{"n_head": 8, "parallel_block": false, "init_std_o": 0.0}
Each number is 200 + 40 x the weight over the matrix's rms, rounded and kept within 0 to 999. Layers, rows and columns count from 0.

# layer 2 attention key, 256x256, rms 0.0767, rows 208-255, columns 0-127
142,200,195,253,170,206,164,224,129,231,189,224,233,277,186,153,240,144,139,197,169,131,171,159,218,186,196,165,239,271,199,200,241,228,159,242,271,224,159,135,213,250,222,258,199,195,146,177,215,202,223,189,243,247,155,138,172,208,173,202,182,144,198,191,170,237,149,266,242,211,231,239,207,260,196,205,123,178,158,246,161,189,184,180,201,176,194,131,161,211,224,219,234,225,156,230,93,166,211,230,129,176,227,220,230,200,157,148,197,174,152,246,212,184,202,187,158,214,211,169,174,209,141,238,191,202,179,157
197,211,235,237,197,172,258,245,126,232,238,151,160,184,110,149,209,259,203,200,189,196,230,220,157,225,217,171,182,264,131,190,268,196,220,159,258,212,115,165,192,162,256,184,200,203,204,141,178,219,228,184,173,250,234,157,131,187,222,221,148,193,161,231,199,194,200,219,181,333,231,202,148,154,196,207,207,100,172,229,273,269,177,225,272,211,245,162,191,209,195,221,146,233,239,222,218,194,243,146,226,216,218,188,192,259,199,141,216,225,224,204,144,258,246,168,165,252,221,167,163,158,191,225,190,117,242,241
164,195,198,223,252,200,203,194,165,152,169,247,152,138,177,211,194,238,185,245,216,180,193,193,188,224,151,192,165,123,205,213,235,176,174,222,221,226,251,184,239,281,189,253,185,222,182,161,172,121,245,273,202,225,169,218,239,139,121,234,74,171,129,306,254,206,227,144,227,177,246,185,201,229,194,250,274,206,274,161,193,262,153,274,210,185,204,185,209,241,204,196,133,155,192,206,192,182,117,178,187,229,122,219,159,166,198,248,187,183,151,177,202,211,228,204,170,222,203,252,226,239,235,202,213,156,257,297
224,154,220,262,185,209,252,176,126,219,205,189,229,130,228,202,166,178,194,170,204,285,224,279,243,129,243,280,247,271,147,196,119,129,235,198,206,81,204,223,203,238,190,241,193,189,213,159,232,236,185,132,206,232,233,199,132,164,157,187,222,222,252,183,168,188,236,193,212,160,239,220,206,243,203,212,198,267,171,209,186,183,147,215,218,141,235,201,154,200,202,248,169,229,165,204,81,207,172,231,198,241,185,267,205,212,144,207,230,111,199,184,249,183,190,236,206,259,218,178,149,183,284,208,251,232,235,161
138,237,171,217,229,164,180,231,179,150,211,150,191,181,188,181,184,196,184,198,209,198,236,177,171,256,170,183,198,203,264,223,169,214,121,261,178,208,151,193,220,242,241,179,157,220,214,233,262,211,91,158,203,223,298,198,175,210,285,144,168,147,253,189,184,245,297,156,224,192,228,173,103,212,176,129,176,168,224,187,213,186,179,233,179,80,222,218,200,165,212,148,210,93,249,291,190,167,214,250,183,191,146,181,207,152,190,149,158,162,203,277,171,219,227,270,95,189,195,242,174,277,247,184,213,219,223,216
205,166,224,177,244,252,165,166,104,142,284,182,200,218,153,230,261,213,146,226,159,210,163,140,246,248,260,238,187,197,259,196,239,190,206,184,172,188,209,191,217,218,155,141,218,174,262,224,161,241,252,184,158,215,149,200,255,205,279,215,161,211,165,242,224,186,200,169,196,182,188,148,234,171,171,143,244,174,263,143,210,242,179,150,252,136,206,149,173,172,266,247,230,190,218,248,228,214,234,173,185,155,127,152,244,238,232,171,156,269,220,214,201,146,195,223,209,211,228,156,167,257,250,145,230,188,144,261
226,139,253,145,226,214,264,213,243,196,207,244,124,163,217,211,210,229,149,243,202,244,287,175,191,175,171,209,334,204,182,222,217,206,181,203,318,200,272,202,289,150,148,174,203,197,188,179,185,259,171,135,134,260,202,154,224,257,200,163,211,204,178,195,241,199,182,212,93,228,228,168,226,211,231,171,224,206,195,181,217,211,172,209,187,231,283,254,234,202,204,236,161,206,91,198,207,249,188,195,175,124,230,127,181,210,198,223,274,197,148,152,199,148,224,199,242,179,175,206,170,182,139,270,229,188,212,169
186,192,186,177,231,243,155,197,107,155,157,154,178,268,241,221,225,189,223,162,172,207,177,190,192,250,105,214,206,198,198,222,191,103,260,196,329,203,178,202,239,251,188,185,157,227,205,112,218,221,210,209,221,342,218,282,188,252,174,145,201,136,219,198,215,208,265,229,216,259,295,193,298,132,237,279,195,229,171,143,222,215,230,191,230,170,192,162,256,105,168,169,192,200,253,172,141,189,222,158,250,139,247,224,192,195,133,210,254,196,220,178,180,196,166,193,126,253,226,255,177,133,184,155,193,199,219,276
185,278,252,281,127,185,240,196,154,214,230,105,141,179,180,120,285,159,210,265,273,188,147,173,218,204,208,160,256,235,231,169,217,198,186,179,192,227,191,134,243,216,205,129,228,223,162,210,224,180,194,170,187,178,266,194,150,227,265,216,172,192,234,228,275,145,211,198,258,165,236,175,160,215,165,154,142,230,167,153,183,250,207,208,245,172,196,171,138,146,248,197,306,239,181,246,137,247,223,270,173,212,218,199,242,219,249,206,215,165,177,172,163,251,288,199,205,239,255,102,266,138,211,214,183,160,162,192
251,150,184,151,168,236,285,164,167,131,199,224,177,190,167,177,162,225,221,250,234,257,227,160,237,189,183,186,217,175,161,293,201,162,172,147,168,221,81,143,214,259,197,203,128,204,235,139,286,193,268,188,135,226,167,246,175,165,239,136,239,268,216,232,175,203,190,164,181,200,132,169,175,203,218,280,168,214,159,209,182,246,223,167,181,218,153,195,281,228,206,202,233,250,151,208,227,278,196,191,265,149,185,236,192,195,160,256,135,153,217,313,224,242,200,243,200,228,223,166,268,152,167,185,191,208,161,203
201,138,202,275,213,207,206,190,181,130,215,207,193,229,163,198,168,245,128,217,181,177,255,208,218,250,195,215,123,177,191,221,225,187,206,169,168,191,196,217,185,247,156,225,166,239,212,303,121,279,218,179,184,268,207,185,231,210,235,149,192,230,182,228,218,173,155,208,138,150,180,199,263,221,188,195,182,179,169,226,160,154,161,202,215,210,159,147,143,175,175,250,181,252,152,219,209,173,205,189,239,147,188,129,195,191,142,134,150,287,160,217,242,172,191,205,191,175,165,165,142,285,198,205,220,181,300,271
217,244,165,258,239,204,111,159,218,139,229,255,230,182,235,233,215,237,252,150,231,145,260,245,231,195,178,208,198,235,204,214,156,250,125,194,209,197,214,242,192,137,231,267,158,206,179,245,223,177,187,151,154,151,129,161,249,161,182,134,182,209,192,174,186,241,143,272,143,266,174,155,256,231,194,152,265,208,229,233,218,211,173,215,207,212,156,195,233,197,176,183,209,162,239,193,243,223,198,173,135,161,139,200,188,178,232,197,220,170,234,194,234,222,191,185,266,193,190,171,131,302,170,243,274,177,166,196
183,181,168,179,84,215,185,253,205,178,136,222,221,188,242,210,181,269,240,145,172,225,291,116,192,191,140,248,200,214,237,186,214,232,102,226,283,210,192,220,109,210,203,257,180,243,239,181,316,223,256,169,141,260,227,265,270,109,188,220,225,198,183,155,214,183,164,259,180,244,226,189,240,209,167,114,186,179,239,161,173,200,113,162,215,163,211,154,187,182,102,195,189,184,221,226,178,225,195,240,191,242,195,238,184,223,241,191,219,201,182,235,251,314,133,159,190,279,195,247,254,165,184,206,282,181,189,244
155,149,218,109,152,235,201,183,223,190,149,215,234,252,214,171,217,183,188,132,196,174,173,283,176,243,155,184,177,177,263,193,145,168,112,316,144,155,212,258,157,219,204,157,222,204,187,227,139,156,121,348,282,116,211,199,219,252,199,246,261,151,181,202,211,201,264,260,181,207,203,135,125,163,273,231,86,256,209,194,175,215,312,251,182,215,208,131,259,91,151,168,220,253,257,211,179,218,195,223,200,167,239,170,189,137,210,221,208,305,262,154,227,133,145,183,59,233,179,224,187,124,237,133,166,199,244,187
216,180,262,251,179,243,214,256,246,299,175,253,176,191,213,185,234,192,162,187,177,204,242,204,219,161,180,221,203,217,229,211,143,166,143,162,215,250,176,150,255,202,234,262,192,216,195,265,187,249,264,259,234,251,244,172,188,181,158,202,195,187,146,256,243,181,258,181,243,206,139,265,203,274,186,265,161,173,193,218,217,230,80,190,209,195,281,192,151,220,240,236,165,214,186,149,160,241,182,162,193,257,203,325,177,273,171,249,217,209,190,231,154,196,194,171,151,153,146,125,182,254,136,265,137,217,323,191
230,186,253,140,187,167,226,163,143,177,213,209,146,201,140,202,190,194,178,204,146,231,174,180,175,100,302,204,230,182,214,141,261,213,187,216,197,179,215,219,164,175,161,208,203,185,204,197,210,182,254,272,178,325,207,195,146,131,123,204,166,302,196,218,153,209,117,186,274,201,218,306,246,270,196,166,162,159,162,223,163,162,141,121,176,222,232,198,183,266,205,226,170,205,124,172,143,201,211,205,219,137,196,160,175,179,119,202,231,276,135,140,178,176,239,206,206,179,282,172,258,232,158,203,209,198,163,128
160,145,221,216,229,206,157,171,143,199,213,174,192,167,230,204,240,164,209,171,159,147,165,132,219,195,128,223,216,190,209,170,217,220,187,214,181,185,232,186,195,247,242,184,249,230,273,164,255,230,218,133,260,229,268,139,219,232,218,214,236,153,205,243,278,236,223,234,253,195,183,203,232,225,186,155,217,136,141,244,222,153,229,215,215,114,182,190,209,185,243,229,146,143,196,233,214,298,181,133,207,187,208,222,158,228,189,302,200,175,185,223,169,140,113,162,196,204,201,190,209,221,276,114,298,204,162,273
235,197,218,108,208,230,205,276,221,178,238,150,235,167,211,190,238,245,180,221,269,203,163,214,195,154,209,225,161,198,171,223,197,208,204,201,180,192,238,200,192,194,256,200,266,297,222,278,230,144,163,213,139,155,178,173,173,231,220,209,255,164,148,215,214,216,275,184,195,208,223,231,237,181,186,219,192,174,210,168,258,174,233,255,164,175,224,193,207,244,178,157,229,194,225,206,220,204,169,216,186,204,153,182,200,243,178,144,222,163,245,137,209,201,156,153,199,183,164,197,297,249,188,189,164,181,206,163
198,219,211,146,169,194,201,154,138,242,256,199,223,243,174,172,149,192,159,161,207,245,161,207,220,201,246,159,119,225,228,245,193,227,162,222,189,311,223,150,230,204,184,202,163,241,246,167,225,143,148,191,245,168,182,180,244,186,178,96,182,149,231,214,156,172,196,182,184,204,198,191,220,241,194,195,226,321,227,201,219,151,233,246,208,206,236,237,211,170,180,261,164,275,136,231,158,204,179,168,181,221,223,255,192,115,138,248,178,171,189,259,188,186,212,214,239,180,210,195,249,180,251,231,192,120,211,187
216,138,196,230,159,177,228,210,160,170,200,217,198,166,241,210,221,250,152,215,250,128,202,206,206,194,256,128,190,266,256,227,157,249,193,196,234,142,153,105,140,199,163,226,131,160,209,260,267,246,292,236,133,122,134,208,155,203,269,226,263,245,141,213,210,162,140,138,217,145,208,177,199,207,219,152,219,116,177,89,205,156,171,189,245,226,223,273,233,161,222,161,186,299,161,241,291,200,215,198,209,263,220,234,215,263,186,127,218,206,207,187,191,198,206,203,108,174,214,212,157,188,179,151,72,228,205,220
230,188,110,146,208,164,187,176,197,209,236,185,180,188,238,217,220,171,190,220,260,177,197,198,190,207,156,208,263,237,239,224,165,197,194,243,265,166,231,194,283,233,191,187,126,220,251,172,136,234,218,167,272,199,126,220,196,227,204,248,116,237,106,144,226,202,235,185,248,192,206,216,156,189,222,200,183,179,181,214,148,172,171,218,238,201,171,217,133,232,162,154,196,207,136,194,172,172,167,189,219,260,227,157,199,203,238,225,212,226,208,224,241,210,185,127,164,211,268,198,230,187,257,207,223,209,209,209
209,194,169,208,193,174,170,216,156,216,195,196,205,184,202,163,255,122,177,168,184,188,171,181,239,207,271,230,170,161,122,169,238,172,186,207,209,244,151,187,170,192,258,215,261,152,186,237,163,199,187,181,219,218,255,174,236,186,189,184,166,190,188,211,223,196,221,227,217,237,168,197,206,225,151,200,276,163,151,247,197,211,264,232,210,138,173,257,245,243,193,102,123,198,190,225,264,172,197,202,222,217,143,181,163,250,188,196,236,192,270,172,185,187,200,236,214,179,172,184,186,201,239,204,167,230,298,287
134,190,205,168,201,168,200,192,288,157,149,263,155,147,204,193,241,256,190,205,180,191,191,201,169,236,266,195,217,210,215,209,270,183,144,108,210,227,225,173,269,240,189,174,171,134,197,101,169,224,158,222,183,217,160,188,182,171,248,179,209,192,244,184,210,226,142,155,204,194,189,194,213,284,226,214,219,253,175,240,206,219,147,148,187,248,161,191,264,174,215,219,232,136,238,278,254,195,201,205,184,250,180,225,241,288,182,208,173,238,200,203,171,125,263,165,149,255,140,182,179,223,111,208,243,184,165,202
293,234,268,186,246,212,159,229,235,198,109,246,257,179,112,199,171,103,229,181,201,211,209,133,160,211,237,217,173,273,232,218,207,175,199,240,209,285,261,260,241,235,217,156,211,112,219,195,144,221,211,241,245,231,197,135,260,185,244,240,168,224,251,139,219,181,205,275,186,186,226,139,227,207,156,232,194,274,229,164,160,165,254,214,218,155,235,184,185,166,129,133,163,228,208,236,241,140,154,108,162,181,207,210,215,155,188,162,224,197,202,224,211,195,239,243,200,188,205,139,188,114,245,219,254,182,225,129
219,107,156,181,214,241,166,182,100,167,244,178,184,245,275,195,230,283,190,195,182,251,220,220,182,239,142,128,301,136,242,160,237,184,211,208,201,146,127,181,167,139,133,227,200,218,137,225,242,245,208,203,242,133,232,222,193,184,195,193,224,218,248,235,234,141,225,141,150,241,215,224,168,167,227,238,191,160,213,159,175,247,271,166,191,244,239,152,260,234,206,217,172,169,218,166,269,239,281,214,214,306,191,135,149,172,255,165,161,176,243,150,225,179,183,238,157,173,217,144,192,246,150,187,161,191,238,173
199,131,217,173,172,234,215,173,205,128,214,260,236,234,226,230,179,242,266,218,163,217,222,173,174,248,222,185,144,163,225,197,159,160,242,136,193,288,203,196,212,200,183,163,159,197,238,159,251,166,183,184,157,258,147,159,210,212,209,227,213,187,206,195,243,231,128,199,213,230,260,252,198,334,194,274,159,170,222,195,228,211,230,231,149,232,234,210,265,202,273,158,123,215,223,176,262,196,157,210,228,180,175,228,261,212,218,202,182,135,209,244,189,93,171,201,135,225,191,127,182,265,148,231,211,288,223,215
261,167,193,162,181,231,128,249,224,192,179,224,269,199,224,236,200,262,197,159,119,205,147,211,116,231,317,165,102,167,130,190,269,208,180,226,260,255,298,168,117,227,220,201,194,156,165,232,245,118,215,217,215,207,201,242,135,211,152,217,189,188,151,224,247,240,199,180,182,175,149,141,212,221,226,263,207,160,204,125,260,182,166,296,178,188,244,266,185,276,131,242,141,256,228,260,196,196,257,168,136,263,166,245,247,193,121,120,186,229,190,154,74,175,165,210,101,214,217,182,252,195,145,197,107,254,186,158
214,226,200,209,206,166,239,175,172,176,210,167,175,260,80,186,160,173,186,257,247,204,138,237,238,146,201,232,180,274,204,220,212,109,222,211,188,132,192,213,165,210,158,168,204,189,214,214,226,222,181,272,275,112,138,249,188,195,158,155,198,204,153,153,226,146,194,218,254,172,215,254,139,202,204,231,231,200,160,202,216,238,202,174,297,179,176,260,183,148,177,222,173,236,157,219,219,177,157,261,246,171,224,186,200,160,176,179,144,184,209,233,273,251,260,213,186,213,231,215,115,177,241,185,257,184,172,225
195,192,165,110,249,155,140,235,161,209,126,267,209,201,128,180,219,195,185,209,246,146,215,271,166,147,220,187,204,193,263,211,163,223,196,234,195,208,214,257,252,250,141,135,187,258,222,201,255,205,260,227,174,247,145,203,228,185,263,167,129,160,180,194,178,167,240,152,323,208,186,265,214,199,211,243,251,224,142,339,203,101,127,236,167,227,214,169,252,200,161,272,152,195,200,219,221,272,196,208,259,251,192,200,156,179,131,132,248,220,195,209,162,221,256,156,246,221,201,209,267,193,225,185,163,204,213,272
240,211,253,220,176,198,210,277,206,134,177,159,176,257,175,240,190,226,233,163,154,119,222,171,203,180,169,182,213,336,198,221,183,194,187,212,161,220,183,210,203,248,226,130,273,207,225,176,231,222,162,257,189,155,266,273,167,158,181,180,203,166,186,167,274,168,227,162,226,105,241,232,214,230,203,200,188,219,216,202,176,252,115,212,186,218,182,232,171,237,176,175,300,187,259,196,198,180,204,233,172,247,284,224,186,227,187,156,202,140,164,256,218,191,127,188,222,228,147,285,135,174,192,149,282,133,112,178
121,217,246,165,182,291,216,202,163,124,172,177,176,199,215,183,224,155,220,157,224,188,180,213,177,154,190,198,171,179,205,96,261,270,152,222,239,232,156,190,184,278,260,202,193,175,220,228,273,214,181,202,209,160,277,181,218,244,223,211,169,179,200,216,158,206,229,311,199,110,160,179,290,228,165,162,185,193,189,169,196,237,287,199,201,195,154,234,193,153,272,216,237,141,301,285,214,139,133,192,242,192,172,220,112,119,151,195,190,237,152,205,178,126,220,184,226,159,179,185,203,232,205,166,206,172,243,194
214,218,192,255,246,200,170,234,232,128,209,201,256,194,205,216,183,243,162,198,236,167,161,210,182,185,178,248,172,200,189,209,208,258,258,184,178,117,155,262,167,229,164,223,176,196,191,248,253,208,207,238,113,183,171,182,253,220,173,190,212,246,193,187,213,190,194,201,188,242,203,142,214,141,263,179,172,145,235,214,246,218,230,266,200,160,233,225,196,222,149,145,146,251,187,200,191,188,179,191,196,258,161,230,189,226,233,193,230,153,220,226,226,202,207,191,201,230,206,182,279,255,187,179,148,137,240,220
138,205,205,148,233,208,191,162,251,213,196,195,165,227,197,188,185,239,226,227,220,130,155,112,142,228,158,260,231,215,139,207,228,170,173,218,221,149,178,223,167,195,256,206,188,219,206,160,229,249,136,180,269,185,297,184,206,195,168,223,200,185,263,203,219,162,184,273,206,180,183,221,186,149,158,197,202,225,182,231,228,171,168,178,217,189,224,197,202,264,188,193,196,204,258,242,250,199,193,173,138,145,209,186,122,219,236,208,211,194,124,244,163,193,164,141,183,253,211,203,205,178,206,228,214,162,175,220
198,268,216,201,176,215,249,114,216,246,190,251,237,257,195,190,193,176,255,234,160,216,247,212,194,203,164,154,315,229,273,153,158,197,246,172,174,271,204,179,215,97,189,224,203,162,216,137,188,148,171,111,164,226,176,218,193,187,148,184,200,225,188,247,215,144,169,186,98,227,211,194,146,248,189,163,180,217,174,168,177,216,196,183,241,194,236,179,203,204,178,170,164,286,287,165,192,222,233,205,231,218,249,164,219,159,189,203,169,195,137,207,231,182,208,201,169,199,172,214,173,223,202,210,192,181,168,156
189,227,188,259,219,189,142,173,205,197,226,171,273,219,128,208,214,237,253,232,232,246,221,224,166,192,205,247,121,190,213,204,187,208,185,213,199,251,217,232,256,201,167,266,173,168,214,194,149,139,231,124,196,209,129,182,152,146,193,183,184,218,165,224,109,283,195,241,175,197,81,169,161,139,155,205,222,150,221,186,210,262,192,176,262,199,228,221,174,171,194,254,167,158,198,212,177,134,220,192,230,207,232,159,194,201,190,300,231,227,228,213,198,218,216,151,226,235,160,121,222,215,239,225,219,172,232,248
197,191,243,153,266,206,181,196,240,218,181,235,183,152,218,214,154,250,173,216,121,175,179,187,201,170,212,230,207,237,174,169,204,267,182,254,209,277,148,194,225,139,226,213,225,302,208,166,129,261,231,134,224,211,241,238,250,204,200,217,198,154,152,115,266,243,227,213,227,201,160,231,100,238,151,181,186,247,199,176,100,198,174,170,203,140,218,148,161,215,236,206,243,159,219,190,148,211,175,162,219,105,248,202,172,280,175,193,203,181,179,224,214,291,219,228,289,217,233,208,156,195,206,221,212,275,155,213
222,257,152,134,157,194,181,137,132,197,165,228,161,215,209,110,236,168,252,208,212,214,196,201,221,186,223,256,203,178,278,208,160,152,198,241,236,167,155,268,162,157,240,202,162,204,271,256,204,174,193,209,197,232,205,199,200,196,187,241,145,244,258,161,253,175,157,283,218,171,235,199,245,191,221,190,246,219,203,190,252,172,252,280,226,188,170,229,163,162,169,189,159,215,176,167,226,172,186,258,226,215,249,223,184,212,239,177,271,119,239,203,167,192,214,186,223,127,230,206,191,163,267,224,180,232,273,246
151,202,177,211,140,216,247,177,167,196,172,234,162,244,230,191,273,184,222,143,179,237,159,116,231,230,255,152,169,219,186,178,208,190,159,270,208,205,165,215,146,221,206,188,209,206,175,232,99,197,245,192,182,207,155,241,156,220,232,180,213,156,175,177,147,168,233,219,165,186,200,154,206,182,192,196,207,227,212,198,242,214,224,161,215,236,233,150,228,205,219,190,238,275,159,197,181,232,268,290,209,146,116,218,227,267,155,220,162,247,191,165,233,227,162,220,200,157,206,215,203,199,156,277,169,193,208,178
169,213,208,253,210,202,213,204,193,190,188,184,159,192,203,232,208,102,172,197,245,245,246,196,262,212,214,230,206,211,206,189,227,162,214,247,241,201,160,194,153,164,255,205,195,203,206,188,180,288,233,241,229,144,237,148,184,172,120,172,136,195,155,186,220,252,165,184,238,187,199,213,235,199,306,184,252,195,215,238,230,151,138,233,197,201,222,172,140,168,197,217,209,194,169,161,208,131,249,254,188,191,223,209,198,239,240,168,218,160,173,158,147,219,150,213,255,151,191,284,172,202,243,182,239,219,150,235
193,251,190,272,140,239,169,253,168,193,221,235,288,228,171,165,175,221,296,183,189,210,194,219,267,247,252,179,198,215,186,154,216,195,189,259,194,210,211,172,199,203,246,253,222,187,228,232,226,170,213,194,205,187,259,215,120,178,125,192,252,187,217,227,167,235,236,208,171,101,186,203,193,222,246,184,187,127,287,181,239,260,173,157,216,211,155,214,179,228,243,192,262,113,222,230,222,193,213,243,216,291,234,234,146,191,235,182,206,188,229,180,209,210,152,204,214,152,199,209,199,190,210,182,223,235,138,219
214,194,309,203,252,162,195,227,223,150,171,216,218,92,133,164,187,213,199,167,205,175,178,184,144,178,204,154,132,210,197,253,234,208,160,227,188,259,176,180,227,230,225,201,171,238,213,160,175,176,173,228,290,178,210,217,207,133,206,193,173,214,145,189,206,155,221,265,295,246,200,190,235,207,206,271,161,299,157,264,139,146,165,173,208,233,171,238,205,149,101,216,218,173,146,201,162,243,111,168,205,249,147,275,228,169,177,192,95,232,163,257,278,236,256,218,275,211,162,184,201,177,168,230,267,196,188,222
245,135,182,276,135,132,217,297,136,232,224,214,228,203,179,189,236,149,134,181,191,169,214,188,285,270,196,219,285,182,293,210,224,252,216,269,231,191,245,196,185,126,195,246,244,180,162,176,232,178,214,230,183,95,120,232,107,185,209,227,195,230,205,198,208,201,218,132,146,193,166,200,214,145,211,185,182,216,151,184,207,262,158,217,178,171,181,181,131,165,218,133,215,259,212,152,219,167,188,217,186,217,197,200,198,272,203,202,200,231,149,199,231,192,142,183,128,190,216,219,134,176,199,216,176,219,228,169
180,119,204,223,201,134,102,218,152,158,256,182,175,152,250,196,183,215,98,221,200,205,241,246,243,256,239,219,172,217,195,201,279,112,219,152,255,229,136,234,179,211,161,211,182,148,199,159,220,171,191,153,208,180,218,204,206,161,173,210,174,124,192,246,233,175,216,191,211,183,214,287,196,158,245,193,195,231,73,229,168,192,243,210,219,146,161,125,219,173,199,169,243,186,232,255,199,109,207,182,139,208,201,206,244,242,164,187,143,235,146,261,110,168,217,190,146,225,151,189,52,216,239,105,265,222,146,333
249,200,216,209,214,241,179,252,219,238,163,190,237,164,99,236,312,239,232,154,196,193,130,199,199,177,197,224,173,140,168,196,180,238,188,247,123,205,242,190,184,178,242,106,255,148,199,270,230,159,260,146,177,158,200,166,188,194,192,206,220,163,280,254,185,160,179,193,138,181,179,253,277,184,181,156,160,171,197,143,237,181,178,229,212,162,238,221,259,239,214,230,237,164,196,197,161,195,187,209,128,223,174,224,135,247,220,167,257,133,275,199,176,278,152,240,241,215,224,107,203,243,167,172,239,222,203,139
214,146,181,230,176,224,235,218,185,191,210,112,154,160,216,237,213,266,231,128,234,119,229,177,264,203,104,138,178,169,208,194,215,234,198,158,257,178,256,241,124,204,146,176,146,194,205,203,206,185,217,190,215,229,253,212,274,175,232,205,262,197,255,219,207,172,212,191,159,227,245,221,296,197,167,176,198,156,260,164,229,124,160,164,208,221,171,171,203,136,229,261,169,194,194,238,203,185,239,192,160,193,246,285,196,121,195,219,200,158,248,187,207,238,159,185,200,171,189,239,138,203,167,193,162,191,209,115
256,250,223,227,160,209,232,195,88,213,196,146,249,194,179,181,288,193,212,173,137,248,193,218,200,156,216,204,193,235,265,235,207,162,176,149,210,233,215,235,181,218,199,145,212,243,206,240,162,151,254,220,158,165,224,234,148,213,178,196,220,180,256,210,223,131,181,162,203,162,177,246,244,219,192,131,86,239,228,177,241,215,203,209,233,181,173,252,253,200,205,236,247,194,212,222,141,155,197,135,212,263,229,181,203,128,172,231,186,183,222,187,218,175,231,172,167,194,188,194,251,161,152,211,222,147,182,210
155,203,196,230,225,199,221,257,210,161,155,201,221,157,122,168,160,230,201,190,272,247,168,160,158,140,208,240,276,157,123,221,168,239,201,273,230,233,221,91,220,202,251,213,215,225,178,187,92,198,209,215,176,224,197,185,107,187,108,223,222,238,201,207,190,158,231,211,176,197,214,159,189,214,171,193,225,200,209,213,129,146,164,188,179,202,253,231,163,153,209,292,201,222,139,129,180,246,178,256,210,96,186,253,240,209,132,253,166,183,189,197,244,217,228,187,278,227,230,189,236,183,206,274,203,202,153,214
243,208,222,186,174,111,225,157,137,148,77,233,196,147,179,206,167,252,180,219,228,159,190,199,258,179,220,213,221,180,194,209,219,202,255,181,245,283,276,259,167,149,169,183,169,180,245,179,205,135,112,191,189,174,189,251,221,169,294,198,211,250,211,164,167,181,176,230,223,183,272,135,130,187,208,202,243,324,218,230,236,284,273,249,186,207,175,201,236,200,156,122,137,193,252,259,150,145,181,174,176,244,188,141,245,154,284,217,197,162,222,260,231,187,200,178,174,190,173,187,143,150,257,187,230,231,180,237